config.yaml
head_dim: 128
d_mlp: 1024
vocab_size: 1011
activation: "tanh_gelu"
positions: "learned"
qk_norm: false
attn_scale: 0.0884
parallel_block: false
init: "normal"
init_std_up: 0.0146
beta2: 0.99
batch_tokens: 65536
Each number is 200 + 20 x the weight over its row's rms, rounded and kept within 0 to 999. Layers, rows and columns count from 0. The size before them is the row's rms in percent of the matrix's.

# layer 5 attention value, 256x256, rms 0.0735, rows 52-79, columns 128-255
102,211,177,217,212,202,192,178,213,185,210,227,173,228,228,207,190,193,189,174,188,233,190,195,182,182,229,220,206,202,210,199,215,199,213,219,184,221,221,196,183,205,198,188,218,225,209,217,210,180,173,210,188,236,172,186,188,207,199,230,192,171,191,223,258,208,196,217,189,203,196,216,238,180,235,220,191,185,185,208,187,180,220,188,216,185,192,180,202,203,176,202,201,252,210,218,185,192,240,202,235,196,209,224,192,186,167,210,230,204,147,176,188,186,187,190,166,203,192,166,217,195,216,186,186,220,210,208,198
094,192,200,188,205,193,174,195,201,211,209,208,241,216,194,207,216,167,193,184,203,212,188,170,179,212,227,176,184,171,198,194,247,193,162,217,186,218,237,205,192,180,180,176,217,207,219,199,203,201,201,212,167,198,168,241,218,201,171,169,185,184,190,183,181,165,216,158,200,154,207,178,203,219,226,173,218,175,184,180,207,190,155,171,226,183,196,184,180,203,196,206,213,196,198,209,203,202,215,205,183,207,191,188,207,215,176,199,205,188,226,205,159,175,227,187,198,211,206,202,205,187,235,192,169,219,173,224,193
087,184,199,226,205,204,231,195,152,188,177,206,175,219,198,174,203,236,202,205,224,206,190,228,197,196,259,192,182,208,193,223,220,171,213,201,232,176,220,225,183,239,204,169,195,175,194,229,169,215,171,199,235,196,175,178,184,216,222,184,226,172,219,219,203,203,194,207,204,209,140,191,183,192,179,199,181,205,169,184,190,183,208,192,192,188,185,195,210,207,224,205,181,222,207,221,172,206,207,213,210,203,216,207,203,183,219,194,231,198,203,189,237,176,231,185,179,172,208,202,154,202,222,180,197,239,201,215,195
113,161,223,193,230,187,197,188,215,156,235,193,226,217,179,189,187,173,174,189,180,234,205,165,207,160,156,204,208,160,191,196,226,205,180,176,217,212,207,186,219,224,208,219,221,208,208,211,207,210,175,182,168,205,203,196,184,206,164,174,180,189,173,178,191,200,204,200,234,196,224,221,131,158,184,191,224,183,206,208,238,189,197,206,215,168,198,216,197,182,177,235,171,179,204,210,188,178,195,215,201,204,234,195,183,232,206,192,217,178,228,208,218,174,176,199,228,199,175,183,224,229,193,189,224,184,169,178,164
101,198,221,215,183,221,166,242,192,202,189,176,252,191,207,168,228,176,230,213,197,182,156,211,179,181,217,213,176,225,220,225,176,211,191,183,210,203,212,188,204,203,216,184,197,182,200,221,185,178,194,217,206,198,228,212,216,206,176,165,185,181,209,187,207,189,159,219,210,206,169,194,198,211,218,154,161,170,179,195,186,196,187,158,205,172,164,189,201,237,198,187,198,191,170,194,227,208,168,222,174,215,189,230,193,221,223,215,203,194,206,181,213,218,189,179,226,179,214,220,195,181,231,205,229,187,193,201,216
104,236,225,190,214,194,193,203,217,219,211,175,203,214,185,173,186,180,181,177,180,227,154,206,179,215,215,209,205,194,187,228,178,192,214,189,204,200,189,145,197,213,209,200,199,200,209,193,244,170,213,203,231,199,211,210,197,195,178,190,167,219,190,198,218,200,196,199,172,206,188,230,213,180,210,199,189,204,198,255,196,187,210,173,225,224,213,213,161,171,214,227,210,211,189,167,197,222,197,210,230,187,231,224,191,219,204,180,194,170,203,180,232,222,177,192,222,176,221,187,224,192,198,174,186,188,177,174,194
097,191,201,209,208,246,188,179,209,186,226,232,209,216,196,234,212,209,197,193,238,176,187,172,192,237,205,203,202,202,186,205,219,168,234,202,210,171,186,179,225,228,225,207,171,204,191,207,177,188,177,194,239,167,233,219,242,201,193,211,180,199,204,178,217,183,175,198,211,187,187,220,196,208,192,197,188,181,232,203,175,201,213,165,232,199,197,186,210,189,244,186,158,170,189,188,197,182,174,220,195,211,181,173,216,211,239,212,245,174,181,190,219,177,193,166,199,180,175,171,213,203,233,214,182,217,216,188,199
104,207,215,229,205,201,181,193,210,172,170,230,202,205,207,176,181,193,209,233,210,217,184,222,197,201,218,180,198,203,181,192,226,225,190,207,222,177,186,203,202,217,194,169,217,193,179,221,181,183,191,220,223,189,211,195,218,176,208,261,199,201,224,200,188,216,206,193,188,222,186,207,248,224,215,211,172,195,202,221,160,194,152,223,223,197,203,198,229,198,213,182,180,220,223,209,234,179,214,206,191,182,212,176,214,183,213,201,175,215,192,200,187,193,219,192,185,209,220,224,196,246,208,190,196,186,200,219,198
095,204,201,220,177,195,159,178,206,206,171,195,201,193,235,191,202,200,216,197,210,207,196,212,225,189,206,192,191,198,203,231,192,228,149,224,207,188,223,198,180,193,180,180,188,196,205,211,214,217,194,181,199,227,204,216,223,201,195,209,184,199,186,186,178,206,198,178,165,235,177,205,240,189,228,208,185,199,225,196,196,196,178,240,193,217,247,199,207,221,212,182,197,168,156,206,232,176,217,232,161,177,174,169,190,168,224,190,200,200,181,182,201,203,202,193,221,216,231,223,229,183,205,196,221,222,249,210,204
097,198,204,208,214,231,187,175,186,229,225,188,241,216,227,214,203,148,219,198,181,211,206,205,218,211,172,199,158,196,192,183,206,196,213,219,199,184,186,220,192,233,194,195,213,190,224,217,229,203,202,165,192,196,195,217,204,198,179,187,213,226,220,223,203,213,193,187,221,178,199,219,229,175,212,158,194,227,233,213,197,253,197,181,213,185,223,182,235,248,208,227,195,179,153,191,202,191,210,197,205,220,226,194,217,146,206,209,229,196,186,194,198,210,158,197,216,153,231,184,161,186,180,208,182,207,174,219,207
108,197,194,210,189,197,191,192,208,166,216,197,137,201,209,157,195,230,228,183,205,214,190,219,222,211,232,191,196,224,153,200,226,199,188,222,182,224,194,238,185,195,173,156,214,224,182,220,194,191,216,193,188,209,193,191,202,196,233,172,189,201,173,216,212,180,189,168,196,182,228,197,230,140,188,225,212,183,209,207,208,205,210,214,197,197,195,198,237,235,224,225,221,169,215,218,186,198,199,176,231,193,213,199,191,215,213,206,179,184,204,205,199,176,214,195,187,190,185,206,148,199,182,232,177,229,185,216,225
106,183,227,224,223,212,252,202,206,215,216,154,222,212,189,204,233,215,181,213,210,178,165,234,218,195,221,211,224,201,205,200,225,184,206,173,219,168,174,171,191,191,192,181,203,189,181,204,171,203,183,192,221,238,231,212,212,186,199,207,214,177,203,202,243,165,165,196,232,202,186,205,207,173,177,228,200,207,231,193,194,175,190,220,222,185,233,189,194,216,214,187,205,198,200,243,206,197,206,176,178,213,135,161,192,205,221,228,173,195,220,215,203,212,208,161,204,213,196,196,216,202,196,189,191,217,196,190,231
104,166,216,190,238,191,189,221,161,191,203,174,201,194,193,170,217,182,210,205,189,194,177,206,228,215,209,217,196,205,195,206,260,208,215,211,211,212,214,190,210,177,183,206,221,209,219,234,189,222,218,204,184,179,223,168,151,204,191,213,212,169,199,179,172,182,197,193,190,207,233,165,189,209,209,220,221,199,178,249,222,195,226,218,183,261,191,182,185,166,184,222,177,196,210,181,220,236,154,211,179,195,175,207,228,192,180,214,193,182,229,201,177,201,178,190,206,212,201,201,200,209,194,198,242,184,204,161,194
109,199,185,183,207,190,186,198,212,173,196,225,184,236,195,194,190,212,195,242,177,168,207,203,223,192,259,160,152,195,192,198,200,188,188,245,191,194,202,204,216,188,230,203,176,177,183,237,207,234,190,195,192,208,188,195,187,183,238,166,203,168,215,187,191,166,221,211,218,217,187,183,188,177,175,217,203,176,204,199,215,168,201,216,226,201,194,169,188,200,193,223,179,219,200,180,188,181,190,172,229,212,211,154,169,181,213,191,199,179,202,207,211,169,208,236,203,177,153,192,182,193,180,229,229,207,194,206,211
099,204,209,194,177,192,210,216,218,233,179,185,200,189,210,214,216,210,224,178,196,239,212,193,203,213,187,201,218,202,197,199,199,203,222,196,199,161,195,209,198,201,165,164,179,207,174,204,175,200,171,174,204,205,212,183,178,211,238,190,194,198,206,238,190,231,201,193,168,217,196,187,202,179,202,214,165,191,211,191,180,193,208,197,199,207,204,192,217,205,195,214,167,202,205,210,238,171,171,188,205,197,159,210,186,234,207,219,195,202,188,218,240,257,231,184,163,209,200,199,178,209,222,195,208,205,165,213,171
113,196,187,235,196,227,213,170,201,177,190,187,180,183,208,195,180,188,181,212,182,183,184,223,216,200,214,223,169,178,188,189,211,213,192,223,229,163,162,220,191,222,194,149,204,166,187,202,214,195,170,198,222,204,187,174,205,200,224,206,224,221,199,204,211,244,209,187,230,223,170,205,213,168,237,219,204,212,201,179,175,188,217,210,192,194,221,195,211,208,234,213,153,216,218,206,180,178,206,180,181,229,193,213,201,191,213,194,215,230,196,200,240,208,211,166,203,175,226,227,158,145,194,199,202,207,234,203,206
093,206,208,203,180,221,190,242,178,171,218,238,215,189,233,204,216,174,197,182,175,200,208,175,182,209,221,207,210,177,186,187,210,190,196,204,230,233,195,163,157,190,171,230,198,205,232,191,183,206,193,210,199,207,218,160,196,224,216,213,214,170,206,170,244,183,155,202,167,183,183,178,173,210,210,210,196,237,177,191,211,198,211,233,178,205,194,210,182,189,200,198,191,207,181,185,185,208,212,211,231,187,181,226,221,175,196,198,218,170,196,232,204,201,213,187,191,229,207,170,203,195,200,200,166,228,207,191,204
107,190,209,181,195,204,200,196,234,205,218,206,187,216,179,232,183,215,202,188,239,169,201,151,221,189,223,194,186,191,242,208,191,191,190,215,159,191,168,221,203,174,199,179,186,174,207,193,177,229,212,211,223,196,214,177,237,201,203,179,209,164,201,181,233,207,181,189,190,202,155,203,190,221,232,230,190,221,220,200,200,212,214,194,200,238,208,190,228,206,206,224,184,210,206,209,208,212,219,215,167,216,189,229,180,194,200,190,214,203,192,223,214,211,198,194,169,187,224,196,195,172,237,215,181,223,218,209,199
110,213,184,206,195,212,182,227,222,180,209,181,244,203,204,214,221,196,204,186,235,188,216,148,204,191,193,196,236,158,209,207,186,200,188,176,227,206,212,204,178,222,212,181,219,196,179,194,177,204,180,230,147,223,205,233,215,195,195,210,193,214,208,199,208,196,169,214,201,176,209,189,197,175,173,184,224,163,208,195,181,200,215,208,217,175,218,220,180,216,199,200,233,196,194,197,211,181,213,162,217,216,203,186,193,191,214,196,196,183,183,222,213,190,220,181,211,230,146,182,196,229,219,218,191,217,180,199,166
095,236,172,201,161,186,193,173,218,184,195,214,201,239,231,197,242,200,195,204,159,181,228,203,191,210,204,192,154,191,166,214,220,198,190,202,251,193,196,195,186,201,186,179,197,207,189,177,224,218,216,199,201,228,180,187,212,175,228,214,207,232,187,218,213,195,228,251,205,200,197,193,189,168,218,213,184,195,158,220,165,182,209,230,203,211,181,190,196,187,199,163,207,227,185,189,175,206,202,192,205,227,192,188,202,224,208,171,228,220,190,185,164,237,224,196,158,220,186,192,196,236,203,196,197,207,197,212,190
092,216,194,224,201,190,165,209,179,176,247,209,168,187,191,188,210,202,224,231,219,227,167,209,199,217,180,197,217,202,191,196,187,197,157,204,164,212,174,183,209,205,185,226,190,165,210,204,210,193,207,191,240,185,175,213,202,199,196,189,174,202,210,164,200,231,223,178,188,192,235,209,227,171,204,206,210,181,167,215,209,191,224,201,226,178,184,209,194,190,190,185,187,184,225,230,223,188,179,208,218,248,201,184,185,236,206,171,241,225,227,152,160,199,194,203,209,185,194,191,234,196,178,193,195,189,184,208,208
095,191,191,193,201,204,180,167,218,226,224,191,192,191,231,189,197,208,203,219,170,197,186,235,221,199,208,236,205,189,184,227,214,194,193,213,158,210,211,160,205,207,244,199,194,226,193,211,201,219,243,183,203,224,149,193,237,195,198,179,223,232,186,198,189,199,213,207,194,202,184,238,220,240,194,203,231,210,180,176,241,248,214,180,204,205,195,185,170,195,192,224,200,188,193,204,218,216,206,221,201,220,178,208,206,158,170,183,203,189,209,201,160,173,148,181,224,210,221,203,199,202,168,208,198,206,176,218,221
107,205,206,223,167,195,200,172,202,215,176,185,215,195,225,180,194,188,216,175,195,209,177,208,205,209,182,235,215,204,212,228,212,229,213,164,218,207,203,178,193,179,208,173,201,191,199,182,190,166,219,194,187,235,206,212,206,196,175,213,215,195,204,219,171,246,189,201,198,198,221,175,244,200,231,162,174,189,217,224,162,218,173,230,219,208,220,205,207,191,196,194,195,210,198,186,189,201,212,264,166,215,223,193,236,182,186,244,209,207,192,196,195,184,201,196,214,212,170,222,200,191,198,207,196,203,182,212,170
113,208,169,212,189,201,240,198,201,186,193,238,233,212,178,211,212,168,210,199,208,195,199,200,163,189,179,171,217,177,206,201,181,198,243,154,213,195,215,223,235,203,182,230,188,207,204,181,198,204,222,229,179,216,192,195,209,193,188,169,223,180,210,207,198,187,213,193,247,170,249,154,176,212,211,186,191,195,204,202,176,191,183,197,242,216,204,231,170,190,196,180,187,213,209,180,185,226,202,219,203,199,220,212,164,237,216,199,202,133,196,234,200,193,208,214,207,205,204,225,211,186,196,209,226,233,199,174,176
105,186,203,202,208,208,197,215,192,188,203,227,207,184,219,171,207,198,181,217,199,209,174,171,219,228,174,195,204,191,168,184,222,217,210,196,191,180,213,193,175,202,169,173,197,175,181,188,194,200,244,156,204,198,234,195,217,180,220,194,217,200,207,183,184,239,169,170,187,177,175,171,195,210,223,205,161,201,207,231,209,177,227,212,190,175,217,209,187,219,220,176,191,175,195,170,190,190,245,246,180,238,195,185,204,205,194,237,226,217,243,208,199,210,197,172,201,203,211,199,182,157,201,220,163,188,189,221,199
089,186,215,224,194,181,201,167,245,188,206,215,182,188,248,173,223,181,227,171,195,229,194,207,193,231,218,217,226,205,180,182,236,210,187,180,190,196,203,207,207,199,214,190,195,240,212,206,180,198,182,231,194,215,190,175,227,198,176,201,222,180,213,212,239,206,233,194,212,202,210,197,186,244,188,215,180,206,222,195,200,196,214,184,185,193,184,161,182,182,209,178,199,199,200,182,192,203,179,210,163,232,194,213,176,225,201,223,191,212,204,200,238,209,163,163,196,196,213,191,181,189,204,221,174,206,202,239,200
094,191,175,167,199,236,166,216,207,245,186,186,170,231,193,190,180,205,211,258,172,190,185,169,191,205,242,184,229,203,178,210,212,213,177,205,236,220,215,230,206,215,209,204,203,229,208,220,193,222,206,221,189,243,209,226,196,207,184,197,178,214,222,201,197,203,204,197,186,176,185,194,192,189,223,208,191,193,203,191,196,152,201,229,225,203,230,189,208,172,211,179,202,198,235,221,202,190,223,184,195,227,203,203,217,209,223,182,232,214,162,152,196,212,233,198,223,215,204,229,169,201,206,188,206,170,221,210,205
100,182,223,189,199,171,190,216,182,162,234,184,193,225,174,194,222,157,174,183,202,186,229,202,181,178,200,188,211,210,180,228,210,179,185,189,212,190,207,194,231,170,156,225,191,215,221,202,205,175,213,222,213,186,201,198,193,198,212,217,193,211,178,188,193,188,188,220,187,208,168,194,201,193,212,186,208,201,228,243,215,175,173,197,196,183,208,203,197,190,220,198,194,185,218,239,139,238,243,183,186,178,183,193,174,198,170,225,198,209,203,225,197,194,208,237,188,249,177,183,208,175,207,196,200,170,189,194,195
# layer 5 attention output (transposed), 256x256, rms 0.0622, rows 52-78, columns 128-255
103,233,208,190,171,173,178,209,213,203,212,191,221,186,181,221,177,205,221,206,219,219,217,184,195,208,150,186,191,196,196,205,171,218,150,164,184,195,227,185,220,192,214,180,190,217,170,212,214,211,236,212,225,201,231,197,227,175,215,187,219,220,177,195,170,160,229,179,189,193,212,228,165,232,189,210,200,231,204,232,240,180,174,198,189,235,202,189,203,192,201,194,234,204,197,225,218,231,176,153,167,198,191,211,200,194,218,215,190,182,200,183,200,182,200,173,203,194,182,200,168,227,192,260,222,183,206,220,188
097,170,194,200,227,227,217,189,177,180,190,192,203,194,186,191,192,218,194,192,183,196,176,166,195,204,179,186,212,210,157,182,203,206,172,193,235,183,174,207,192,206,156,197,188,210,216,222,207,171,201,214,218,212,216,182,189,214,196,160,208,203,191,197,219,230,190,195,216,229,160,178,192,183,198,191,182,208,202,181,173,183,235,228,213,225,171,206,202,203,166,196,168,194,226,194,198,194,180,189,213,173,171,207,200,166,245,215,221,214,204,192,204,169,176,246,205,218,192,208,183,182,173,194,204,148,206,195,197
091,216,186,207,178,203,191,164,209,203,226,204,175,173,194,224,201,192,169,200,200,208,173,212,190,210,156,219,205,188,170,184,217,222,166,180,180,192,218,201,231,182,215,217,218,215,194,172,203,195,187,204,161,210,203,210,219,162,220,217,196,208,208,183,191,181,190,184,186,210,235,215,198,189,211,194,187,207,235,224,188,217,211,180,156,196,162,255,230,182,199,215,188,190,154,202,211,197,221,179,222,169,211,216,189,201,179,208,137,204,187,231,177,176,207,215,197,187,179,203,198,193,205,186,225,192,216,210,218
113,184,171,177,187,191,214,201,182,210,201,213,191,190,210,192,178,203,197,199,201,198,189,234,215,225,190,161,198,192,193,166,208,196,211,192,210,190,185,201,194,227,213,218,203,169,219,209,179,164,221,196,201,207,175,205,200,206,215,180,189,226,230,177,240,197,253,210,209,197,172,213,211,224,184,196,179,173,198,203,191,190,195,173,206,216,187,182,199,233,197,184,200,195,178,181,195,222,193,179,206,174,218,226,214,191,139,211,200,153,224,200,168,192,212,230,204,191,223,252,166,184,195,203,206,228,202,208,209
102,217,215,179,195,206,215,164,202,199,226,229,174,178,159,212,191,193,149,221,209,198,230,203,182,202,208,208,190,178,174,206,198,214,204,203,204,170,206,189,175,185,182,222,162,214,200,176,184,200,213,200,185,190,169,167,210,209,215,179,195,198,143,199,201,200,187,178,196,217,217,159,160,177,202,177,191,220,229,192,195,228,173,234,189,204,205,210,200,234,177,219,183,191,219,195,161,196,233,202,194,195,172,175,216,214,219,191,211,203,199,240,221,188,208,205,225,201,155,214,210,190,204,160,167,211,184,228,169
108,177,175,183,217,209,196,238,212,181,212,198,194,216,208,189,195,201,231,205,249,167,224,202,188,190,199,177,190,195,224,202,214,213,227,174,207,211,213,210,196,225,187,184,187,201,187,211,151,222,198,215,168,227,186,173,204,165,199,196,158,194,228,184,199,211,188,217,183,180,213,192,190,211,171,202,190,177,178,168,211,200,188,231,189,202,243,192,226,227,205,175,184,199,201,225,219,189,209,180,201,164,215,232,210,203,218,205,212,217,204,202,175,218,211,178,182,215,181,188,218,201,239,207,201,238,177,230,210
098,245,248,179,225,195,228,237,224,187,225,213,209,224,211,184,198,181,203,178,205,197,202,209,222,192,219,170,191,168,211,186,214,197,200,195,216,226,196,231,193,185,191,192,180,194,188,211,195,229,199,176,162,223,205,175,182,181,237,206,185,203,194,203,181,195,239,229,202,199,229,193,233,153,163,249,187,187,195,190,189,203,232,162,196,231,181,241,183,184,181,190,204,192,237,222,217,198,215,187,216,167,212,242,190,195,179,191,185,155,176,205,177,201,184,198,219,172,213,185,190,186,162,172,189,173,176,226,177
104,193,212,209,192,214,154,183,225,216,203,162,174,157,189,219,245,194,205,196,185,214,201,232,234,205,217,192,243,195,194,174,159,202,185,200,221,172,208,186,236,213,194,214,169,195,187,209,207,210,222,196,152,251,194,164,201,202,214,182,199,166,206,203,197,202,178,190,193,176,223,181,205,204,197,208,228,197,228,194,210,228,237,181,196,212,184,203,204,214,195,191,214,173,176,214,234,215,200,198,206,169,130,203,215,243,198,201,200,219,228,174,191,235,190,205,198,220,185,209,213,184,170,210,200,217,205,197,182
094,170,184,213,192,193,203,216,172,202,183,221,178,230,178,188,214,207,200,199,206,227,232,220,211,249,231,184,206,166,229,183,171,201,191,180,210,227,186,212,201,197,181,189,194,195,183,235,230,195,192,229,211,188,192,172,229,176,152,198,228,211,210,197,219,197,174,212,174,207,222,203,184,244,179,154,211,187,203,203,224,205,237,194,236,180,189,199,182,189,196,198,214,205,184,195,209,196,202,189,220,196,203,192,199,222,209,199,214,252,171,170,213,194,172,172,172,211,236,220,211,231,225,214,187,188,198,214,171
098,175,229,208,208,165,210,232,180,213,226,220,187,220,173,172,206,201,169,217,212,164,180,199,225,217,215,182,185,214,198,182,203,218,178,206,224,182,232,212,219,212,198,201,224,224,187,232,206,170,209,207,190,214,226,161,191,175,211,184,180,175,198,241,205,189,188,191,190,204,266,215,211,210,204,180,210,192,219,159,206,186,195,232,205,202,207,203,185,190,178,177,201,204,220,206,197,191,213,204,174,200,206,227,171,216,201,214,204,179,198,179,215,224,221,180,198,216,223,209,222,214,179,164,213,185,206,218,204
108,191,185,216,193,187,195,148,215,183,178,199,225,193,198,205,192,196,220,160,209,185,216,176,186,190,163,204,185,230,173,174,204,199,173,207,206,181,203,152,208,210,211,217,224,193,218,210,185,195,170,193,208,190,206,182,186,190,199,189,203,220,233,179,174,179,219,191,192,198,198,191,198,241,179,193,189,199,173,182,207,217,198,214,180,185,192,217,174,191,208,176,204,238,158,189,189,221,197,178,166,200,175,178,191,176,198,211,198,179,219,191,211,229,210,176,224,207,181,183,216,206,217,183,199,210,206,239,220
107,226,204,170,193,191,198,224,204,211,169,202,170,228,228,215,211,195,197,150,189,218,192,177,168,223,225,197,202,190,223,176,165,205,219,198,168,216,242,170,179,172,177,189,175,196,205,224,223,204,188,199,145,182,179,169,222,229,213,225,198,201,161,206,159,212,197,184,172,205,171,191,202,205,218,162,210,166,206,211,171,223,208,208,195,215,191,229,214,211,199,177,217,190,200,188,233,212,212,186,197,208,236,195,192,184,190,198,199,187,185,176,167,185,211,226,189,162,188,219,178,212,225,225,184,204,212,224,178
101,226,173,175,165,208,180,193,197,177,200,206,221,207,203,198,171,219,176,160,165,187,208,163,172,184,182,189,237,218,189,178,190,208,235,184,208,214,178,191,211,182,190,168,200,189,207,196,221,168,232,197,218,186,208,211,233,178,204,207,225,249,180,220,223,190,177,200,192,208,176,213,165,141,183,197,193,187,168,184,179,197,201,199,205,150,229,210,207,199,204,172,169,203,198,191,181,204,257,214,217,186,178,197,201,196,207,209,223,180,187,202,212,216,196,198,203,201,197,232,197,179,187,208,202,188,192,203,188
111,205,199,169,223,186,212,207,202,195,202,196,207,179,202,175,206,184,214,200,221,203,200,211,212,197,151,225,204,185,195,194,201,201,208,183,187,200,181,180,203,225,201,171,232,206,211,213,178,175,181,203,177,215,214,175,192,209,172,209,213,254,177,203,192,173,206,178,174,192,182,182,216,220,208,215,156,173,185,229,195,206,198,165,191,192,222,224,200,198,215,175,176,197,197,222,168,227,221,182,207,212,176,225,225,242,190,194,173,201,200,178,205,213,192,189,214,219,207,217,216,218,203,186,178,203,195,255,192
102,189,166,191,218,203,202,186,193,193,193,182,204,195,158,169,198,208,196,185,183,182,217,208,183,167,222,184,209,193,183,186,231,189,168,196,191,242,174,192,170,186,209,234,193,230,218,224,207,208,203,176,197,234,207,192,223,190,207,171,193,222,185,184,200,194,194,214,182,171,210,215,212,205,226,203,203,164,221,203,176,198,245,227,203,154,253,178,182,193,195,193,208,212,183,204,187,195,248,210,188,186,217,151,199,189,203,205,181,236,219,209,216,190,187,188,190,235,230,207,207,209,208,202,222,191,237,206,216
110,186,222,194,195,178,188,195,186,189,184,211,252,183,205,206,246,202,205,179,199,206,158,190,188,199,202,210,185,215,173,190,200,189,193,176,171,212,216,188,232,209,200,207,202,216,173,211,203,199,203,147,201,208,171,209,198,211,179,208,170,197,206,200,167,178,199,211,164,165,226,189,244,221,170,197,228,189,187,194,218,220,194,179,205,177,198,241,172,189,220,213,220,194,187,209,201,229,202,182,211,199,183,248,188,231,174,198,148,214,189,214,228,222,182,177,199,214,174,209,233,245,212,166,219,236,216,221,213
098,218,197,210,190,180,174,183,202,189,185,205,212,212,175,200,188,237,205,191,191,215,186,197,181,199,183,206,194,211,211,219,244,161,204,215,178,212,226,184,207,192,240,185,193,209,188,186,218,202,231,214,196,181,179,222,195,187,156,165,195,169,174,233,192,177,178,217,208,207,179,222,204,164,184,203,210,176,210,163,210,190,210,204,204,189,198,193,194,183,213,204,194,181,235,223,200,185,210,220,164,188,194,222,173,172,235,178,198,200,190,194,171,191,217,189,198,176,154,201,212,205,192,207,192,172,189,211,206
109,203,212,207,203,153,238,208,197,174,183,211,232,215,188,199,194,199,190,213,186,198,207,237,184,191,222,231,211,199,172,205,225,163,202,177,183,200,205,203,173,230,189,175,176,195,166,224,226,192,185,171,199,198,218,202,203,222,177,178,202,220,182,187,180,196,218,206,204,181,202,196,222,195,213,213,202,184,202,201,259,191,179,196,235,206,177,212,191,228,223,158,233,215,215,197,226,196,201,178,181,193,167,186,200,169,205,184,151,226,195,188,186,188,215,176,209,182,196,193,224,213,197,208,173,198,187,217,250
108,226,252,200,190,233,232,188,206,208,195,187,209,181,208,162,203,196,198,199,194,229,192,225,202,217,163,182,146,165,190,153,206,188,208,187,217,182,185,217,194,227,207,198,168,197,216,209,206,179,199,196,182,172,185,184,187,215,198,182,179,165,188,206,174,204,193,181,201,179,151,224,194,206,202,181,195,195,206,202,183,230,183,210,196,219,164,174,240,210,208,199,166,177,210,246,173,211,198,203,196,218,164,183,208,189,189,223,203,212,217,179,168,176,196,191,159,185,238,230,215,198,175,190,207,195,220,201,198
095,172,204,213,193,215,181,197,197,209,209,205,193,174,241,178,202,195,201,209,189,226,179,213,195,189,184,207,209,188,200,212,206,206,217,200,186,197,206,170,201,182,190,221,194,218,187,211,199,191,224,189,183,216,198,216,155,194,225,211,190,189,222,189,197,168,186,159,168,190,174,195,231,207,199,230,206,271,220,226,246,232,203,179,176,173,216,199,184,211,221,235,201,176,177,222,170,197,183,213,246,233,215,216,189,207,185,198,171,182,184,179,218,204,198,209,184,190,213,182,213,195,202,210,197,193,201,203,217
099,206,220,172,210,201,215,208,220,192,167,190,212,206,203,184,216,180,227,189,198,196,249,188,198,186,205,185,218,194,207,185,179,196,189,226,220,188,152,200,200,166,193,204,200,222,169,209,167,188,167,220,188,183,192,176,159,192,213,194,216,200,227,225,194,148,205,199,206,207,194,217,198,233,205,209,205,202,204,224,164,196,178,192,200,214,191,196,194,199,193,208,178,202,229,186,143,215,197,221,197,160,170,223,177,244,183,177,239,198,198,216,218,194,168,200,204,216,171,198,194,203,207,187,179,188,194,214,187
099,209,211,214,215,172,224,227,154,198,192,223,222,228,214,201,212,209,212,212,228,235,213,181,231,207,220,177,210,203,214,191,166,229,179,203,221,212,215,214,216,215,171,177,193,175,185,198,202,228,178,198,224,162,209,209,201,192,172,231,178,162,197,184,175,180,191,164,208,210,236,222,176,195,205,164,183,207,211,191,224,152,193,168,181,227,172,206,227,188,193,206,178,177,209,200,198,184,207,211,235,176,237,211,164,197,253,181,223,190,219,217,203,230,219,206,196,177,218,185,207,198,185,191,206,189,193,182,226
103,202,232,193,189,206,200,202,236,208,213,193,179,222,174,199,182,182,189,223,174,178,215,181,226,190,190,194,197,159,198,160,220,182,196,180,240,190,227,224,206,200,194,204,193,187,176,192,205,205,189,202,199,202,220,155,236,203,237,201,178,158,166,193,190,159,215,198,197,186,229,192,192,198,201,197,204,204,193,167,198,230,216,190,175,177,198,200,209,181,219,187,216,175,205,181,227,206,197,156,216,185,182,192,218,202,253,218,198,186,197,184,171,215,177,184,212,181,229,217,206,220,163,208,211,195,212,200,213
108,179,214,167,231,195,173,215,240,199,196,206,180,180,217,219,170,235,206,196,184,216,206,205,164,192,192,220,164,185,182,248,262,187,171,228,174,217,200,189,192,162,177,195,216,182,185,196,205,200,162,191,224,196,225,206,163,200,191,239,216,199,205,229,235,211,223,205,186,218,155,202,212,211,173,170,248,192,225,216,183,203,197,206,205,231,187,173,192,219,227,223,228,171,206,205,187,228,177,193,193,209,164,218,204,146,218,198,210,175,227,179,149,195,195,203,176,208,187,186,172,198,213,160,193,187,216,221,211
102,201,180,202,225,198,204,197,181,222,179,210,193,220,188,191,194,186,228,165,182,225,178,225,201,168,210,196,238,173,202,211,193,206,191,192,228,203,204,217,189,182,216,212,182,202,177,228,231,176,197,206,196,213,174,189,197,222,226,191,168,211,170,174,185,159,186,220,197,196,241,198,226,207,198,213,169,187,163,206,191,221,149,195,177,185,205,202,197,217,216,180,207,183,229,200,196,187,222,220,202,149,137,201,223,157,215,183,185,195,171,212,224,237,227,208,195,239,195,201,211,194,175,163,188,186,189,228,221
090,214,178,174,179,194,205,217,223,233,180,233,222,168,215,226,178,204,235,213,197,216,218,187,212,189,183,183,195,195,192,200,224,233,216,180,223,225,163,169,198,216,214,189,174,185,174,184,205,185,196,169,200,215,201,209,194,181,206,195,163,211,165,173,142,207,212,204,199,173,227,192,218,179,190,186,237,184,202,212,192,219,172,157,190,223,199,193,192,196,234,195,234,172,176,213,179,201,208,189,217,205,188,182,173,194,217,171,219,180,208,200,192,223,229,188,233,216,182,205,208,209,186,192,207,196,225,176,235
096,206,180,205,183,207,198,205,202,192,184,218,229,214,219,198,184,190,206,216,153,223,207,233,253,195,187,212,202,207,186,192,209,180,223,212,183,184,177,171,222,213,191,227,226,218,257,210,199,182,213,177,185,183,171,190,199,205,192,192,195,178,224,201,214,182,211,192,159,188,207,171,215,214,175,179,190,212,170,190,169,182,264,224,188,185,192,223,203,193,158,225,182,200,184,224,179,214,204,207,224,247,205,200,189,211,210,218,188,177,223,233,197,202,140,220,158,197,195,238,205,213,202,217,191,195,170,162,194